config = dict(
    n_layer=10,
    d_model=512,
    n_head=4,
    n_kv_head=4,
    head_dim=64,
    d_mlp=1024,
    vocab_size=8192,
    activation='gelu',
    norm='layernorm',
    norm_place='pre',
    norm_eps=1e-05,
    positions='learned',
    qk_norm=False,
    attn_scale=0.125,
    bias='none',
    tie_embeddings=True,
    parallel_block=True,
    init='uniform',
    init_std_qkv=0.0181,
    init_std_o=0.0,
    init_std_up=0.0181,
    init_std_down=0.0,
    optimizer='adamw',
    lr=0.000577,
    beta1=0.95,
    beta2=0.95,
    weight_decay=0.41,
    lr_head=0.00313,
    warmup_steps=294,
    schedule='wsd',
    decay_fraction=0.648,
    decay_shape='sqrt',
    final_lr_fraction=0.0,
    batch_tokens=65536,
    seq_len=512,
    doc_mask=True,
    train_tokens=502700000,
    steps=7671,
    dataset='wikipedia_en',
)
Each number is 500 + 40 x the weight over its row's rms, rounded and kept within 0 to 999. Layers, rows and columns count from 0. Numbers have three digits each. The size before them is the row's rms in percent of the matrix's.

# up: layer 7 MLP up, 1024x512, rms 0.0293, rows 985-1023, columns 384-447
# down: layer 7 MLP down (transposed), 1024x512, rms 0.0284, rows 985-1023, columns 384-447
up985 095:493483479502547483584502492528508487518553486482563500495495492513510511468528461454512547443478483471440518509559483519512548602535493454449485579555504511569450471456514496472550553472532550
down985 107:405507559470528502461485451519481575436384466511571509490461540526540447556435446456484491474515497468528491571472561501547467480507454578587476579508417526454461505491452443490462514533532490
up986 094:549588517505545410421448451482421503549492468490496473517477503555413490442578454444479473506480520528478461514549422563457448496423539514441467493530526504498478491504473473529431553454513518
down986 093:506511474522484548525503440534516594466495568534436492526503441474581474531516486488530536593510494520467582550573497458479440489444480505460539522475485506550489451538458455509494565469522540
up987 097:473473496635482441519531520473454467567456485490492535480481488454510426493527446488423482503493489552473452479518494457446583525548439539463524488523586463452515496465543543418505546487520437
down987 099:525498539492520460424468473497509447470419476556504532540498484509504508550469495511542563411442516547472579559538505551523548447480458463566520605473455521473574564465542482574500480535504547
up988 098:564553500550489484521470484492549521468524450490435481462480438485479501426503502463482451563472539564564489427434515467475439526506477516534469494478456577455468408521499500482508485489489443
down988 094:529502469549531491498526526532553494546490479515559493523448555465493534470529542488536490471512521538507457457537454486514533511496582461499414566460509505484568499408579498504455425474542589
up989 104:469392414469453539515492462546594451540486503477496542475543438507517437510604444510443514513510514516456522499540573475499426465483578532512512485476498530496485475492468466545467527522444594
down989 105:484491511482474484496441513408531439473562509453493471456466501558576505481423470501492493477453493502496457493498559613485500548529596495416501477421482465522485457498513535517575542484488497
up990 098:566508504520487584542475554481502448523474528517492471473471503505516539527535485576486491468423503539479599490490476500525510503518478475458469519492578496489537458490575512498622535474493556
down990 096:499530502478453456486518481538462530470519539543516537516520520494461463500516540538502520481483502581506448599441502534505541437541496500518545488454419497503514498526510520494487500510513483
up991 102:482475548555494551439493518417506438417483510456465546517492483473385569482510535471506583600519489542476450526466494533488451525480533529464483496560624506490470514416510508514528496566585484
down991 103:538461519500549479563485433472495521600493469534494558534566526478492579475431476475513530377405528529439514559512459523539516472562516476552538501508481601495477493548492499558499513442501609
up992 102:580513476507537507530512555510489487552520565526488538561482502468493550560561511434516495525461443476512462544526482458484513503459482545541458531511531469536548506455445548419438517522507534
down992 095:485419492522481501533535413462440536440457505447570481501420486473512483451564533485460473432498489510463481537547473503486533463432603497449444563442509560512456511495484556544447434534484497
up993 100:451535518527543460529466514487565521585460487558471596545509467470523556497491595406492532532433554559460470529549499524466515503540470428493545591508533530505547498453497511466482501453550501
down993 099:461423487538546555485544470532495501486463458556505472477435519465492518479508509534546474477581495500482453560593490523525455513457478421506558432463559472444445514538477534496459435437494482
up994 098:468468492475542558570494554510539464472485526512529512452471556548480500535507536475476496469506494466472479439485408504469548466574518514483455552490518514491516473558533499402501519452563508
down994 099:443495483501468485490477524507464488414472404446476530581488497616547429553444544561519465621511543467548481515482506457483428556539478422515414547465526535518525522560479499531527456522518516
up995 084:593430513522589513508529611466462517474486513478570503495501551525471510514459527559456563436517505544421476515486453458449465527505458473539505500467549554560487435483551500455489501479460577
down995 086:505592524489497501498508480526607483493544478606536568522468468541560544476552447499478506528478556480546501516623586469515521494454535475468505471510427519466480544483470558468503517455475447
up996 108:456438527502517495500553485440509579563476528559512498464562506473477483409560547573467531565510547506434490510496477552466443572548442507467519494499479463545452535483526540462488506464487597
down996 109:506471498552410539464443463519497506544466513443552507503473447424495536479569493437512543565468540557552547498503530432462502491416498416464465460451550479473461537474469548489493513552563466
up997 100:481420481450530418452585422495499521456496572505508538579469508503553502502539547501487464521581536564594541565466429530525532470557446444419542563494459534470483552469534426543515484460526503
down997 095:488581472508470553507513484540490527509482543497531503587520474599454559449498451527519536467565449516535503545502506537520514467542561485453518516537514405450488426547506480466511535437514435
up998 095:466516442575490460474436557481486507472467522509567504515444552500538492554506463531532526491555486569517550476551479516527543545504479474465441475522479498515448433514569488456404508439458534
down998 101:519456511529629450540533511569558451489492504526484512543500548517598541439507495513491512499533470526483493503506535495428446505495468441588528510491535468497493460476443456554492558567475490
up999 113:561442484528469490507505479538498454466479486559535511513473500497536509540483513508462418459489593460431493586489439458491510477522518464554497521554570494395497518494469512525517532470496551
down999 106:519463514476457549478459487500490495449463457522539486483559540533446522549509515487542565552457456563488455502495503480519482500486525476516437508433462451460446510517544556472511523507520574
up1000 102:533538503597526499495465544499508516513460582481559524544489495517461493424548497479469516438540559518514472440521493548482538504519490388544485521508450561497479477448551510543469508517523512
down1000 087:468516467560465449465532468560525459421518477487472462586459539425565500537542476513488487554487483561480525476477591438530523546545565509478459491500523424571435491532461466524442488493443524
up1001 106:614524450540580537439471513461472401524505479585520501611547547523533483466521461553517581541506453492535534487438490541520521507548560426475507528479505503530459464574462506451421415535533572
down1001 096:494497486476496504523462523509513423591503547503461434473521497520466553527542542537554562497487492492499451541501446557498448487441500480512525454488459558481460436520475499433505504532479443
up1002 108:447523548550443453528458513495509470497425505524517484465561470516512421486525515547488471532579408519431531530420507389513530483515491534490553546553529544477554574479571460507496492430536492
down1002 107:485480479543551512496459441482460494547524522528483512509520434460527484578590542464471457552520527499469519515491474473487533485565458515516523567520556472497499566539531467488459545464542489
up1003 094:542478467512544454484447505588490450425550541455537462585502531464496532487522535558486498444468503501508500590466486568587516489527446492518469504503512467420605523478449511542524463539494513
down1003 098:548435470409488504530547507503468484471518417454411497471454539518555415506512461492582535505476548443405557492599495462475504503499520460493523497533546539516453511535458502515518522513562469
up1004 101:495525457507504434517477508398507541491504528511483494594492521531479501497581557558485406500583486544440469562544487522543528485478492470475528521509512538506474465533478536482489530550506517
down1004 104:488439528503527517443452535479469418478557532478521481460433502540518487508457525555489464427519575482533529528478530484526507485468531504448459510397507531448589456468517483449496495523481504
up1005 095:522524547557513515556400548453526536538541514470452493507506509479537475555494481507469495513489527473504568440502533526417455487451502456509528508512503533469534506479528479520494530576482478
down1005 097:518414524569506492471505445477554414473489531452514534584571532487508533576450372458521493475491427545551510506517551494526495472520521518501532531558559499453490449496482494569500526555483452
up1006 099:537474545486461536517544473477483547502469466459524508508459507521461523499511549535455422503537509524471526512534498522533538519459472430482531481510512471481466472459519522478568593494569541
down1006 097:460554479469519494523532521533504490479498612474438476516496508474492558465445522421501449598523472483519483495480491428501528471537512577521428556531425515513544576482568487543509521518457466
up1007 104:504466480494464530485537531464509528525516602546555560551486504541490493561551603546493548506550468477480551469452455489488518507506509554500460488464486487527463470478546499517505506570488489
down1007 103:504482523570483567530564512549525513474540592576512510546465508517514530562514483614547540454442496489540518510476553518519515498534466559495521474542488500405539514465487462458478517490537508
up1008 093:462512491570480534481500487443455544525485536458562487473528502533469497540538525465515540465566531459462541445459470471478446456463495528563462572466506473531476515536551543415513543502513535
down1008 089:553535468502492472504495526575565504520469524547500498504474482502485524469511564503405499570472522482416495515501534479525532576486470514466550446552480532507514455452480482490522558477517498
up1009 104:507589473557496471540545468422528398606508503522578531486470503515479548435442480467520546526559511540484527487508455574510463482466492531457514532520489500546533482471557551541461483490565516
down1009 104:535532507473495499496495419530498525450476505473435508523506516475499487563491481542490477429561553480537464483561555493509459452457512514481492458512456505432474462469423544516469545487453543
up1010 103:405547555563490455474476559383490545428510510439535484544466479474526500501502508487429567451531508523568475500420453494536526460447458503423454505488539547495508532463540464522487528482475476
down1010 102:521529491561531541490487507453472556505447531533498548470486530548530414503496489552484527492481527490452523520478566515507494472548457518543535482487470468458451529508475481444526483461505551
up1011 098:512581503520528537461510531558408553472515453541485512490574474453465558501538525462484525504505459515449471433542484544537534489490509521457486512503495539457526508484577535466503435417503505
down1011 120:458505474499472452432493467507457458476439533517495540482531478546471429580467498464504465444496472524542457453500542511468474539527529423559473537459477491460463443449478561482556507576441448
up1012 095:550515456524513508477504529553534479495483586526563493488595524487507512524500555469516526518520492505445444466541436518477545520467523426502471447488547558503529396505535563560499495520482507
down1012 092:415503516475440514505556512500506515534582432464443506437510505562502430460453499415485429546490583460484497475507525446559527515545502498493605469514494408458513549506475469462453510504498496
up1013 112:476517449544538390588546524457472439574534540505491492520534482426490465480495493549441502520515497440520515476493471455514580519499562487540520537546539516463519496493509562517482549523464459
down1013 106:480522518530499517600479512451471433532416532508546521496523524454439494485441451525516497488448472552504510504510463524515521497505543508543481503510481464491493458499496508479462482588437465
up1014 106:546451541557488489516549532419487444461472529490519572491455491484540578487527506485486522479485516543447519584551480501428474545498548494478588511545539459567427521520515507505506513502484472
down1014 117:477525497556391472396570446474441584471501531514500515507478588509480489466495502488543557493505474565563491537421446528531461495509506506502466530543475486542512461530500473577553484508481463
up1015 094:497495492509505524557543568462532501503567550436527561451448510562413528475476527535502533436505413486498426514474500528499482497513521501510567572456585433524544495429491523441456521474538516
down1015 086:531494502478522464544463413435536509533426418528547510571557475493517470518432534494505525538488552462536475426533389485508520478441468427452473475561481505480436588567520494552499531497464521
up1016 102:595502509487514447511474523477471478504501533492468539436594472540424509570521473541453497474502506506444463516507549541440495438444548459528545482490450507499481486514450501510423539502521524
down1016 108:505484569463445496482510490494553564496550503539548551513493502539419480576552570483545471526491458538514495490522487441470505516471443520443495533507479490490447559440459483575469425517537477
up1017 099:525478463460568480498482531524475510525455541490480517446567481469493467548515474502507518549524554481437468528542554428448399614528462488398501430492488518480474521479467579469458425529488462
down1017 097:468586529490498470525494497502490541481462481513549475459517544461478467558435456544512531477508526458558481473490622484470502514528505448458519442443564454624481518462515601527489500532512497
up1018 099:461512511471395528476449468434457448457438485568492519447582350481485501521475506524481505532576483535421475482480541523514551498521496513492554523442504469481566543497491471481503489487507508
down1018 103:533447458511462494501508527491443512487502453509551518426460476460499489573492500481474463517492559456456554555546515503515522493593593494568496506509466512488509445489517537512504492522514535
up1019 109:535516503449563432576518515506501412477475536455521446489493484473431484579486562477450507513486492453467548506475470454519489501524484422525517475484559519532537525508565500555503576411479477
down1019 106:427461455524539491492470543492479504524538509496486473460495448499502451551568458560500408464520520463459498599561518478508436546529491512538513516525467455470547453504516510461513463518514492
up1020 087:549498477515581491530551555468429517484553492500538490561547489472508531472468512480513503483396545498544545471552442521557500519517510485502456489405431450514509479520466535514514474471473514
down1020 096:466608551519487538511478480542557446551479539528506572477500531523555475556511428498459493516573414506486547484539541527489477485440472485497505449520504482518526506518499490481541513519504548
up1021 098:478492526418529540444450450504482512463455504485566542570462530553532440423536467500464522496479509472468512450526517501498475498482509515566516531547540506569467504460512476442497536521532562
down1021 088:531562439507510506494493516499544506531588465385483490515513467506527527404444569472503553493506396514514550507472495528517525500540492493443505505495488460476511517488560450504478546509415468
up1022 104:573481491583508512502410471430528463587508486524552558479607465456480497501495542559511497553497427544496543508520489487510547494475453462568492569539438522533532472523515506526541549486518460
down1022 102:499555473437538492468516542496555481501504507486587438445493474450503557486478479490551525422516451542516494489476485461480518563527519517534455504460544551493537531474499507539527418461494541
up1023 102:488468470477473490596469553489552536541428464497524508478533463431483511538512546492470426444497493550516509583471455540481515504446562530517537499495545460483560448434474482509495528478464502
down1023 099:537580516539469475496489570479553526513455507393523465540484510574432560435511518498520512527463472511535518464604504477470562529514595498511458532520475534448500505566540461491457564454605443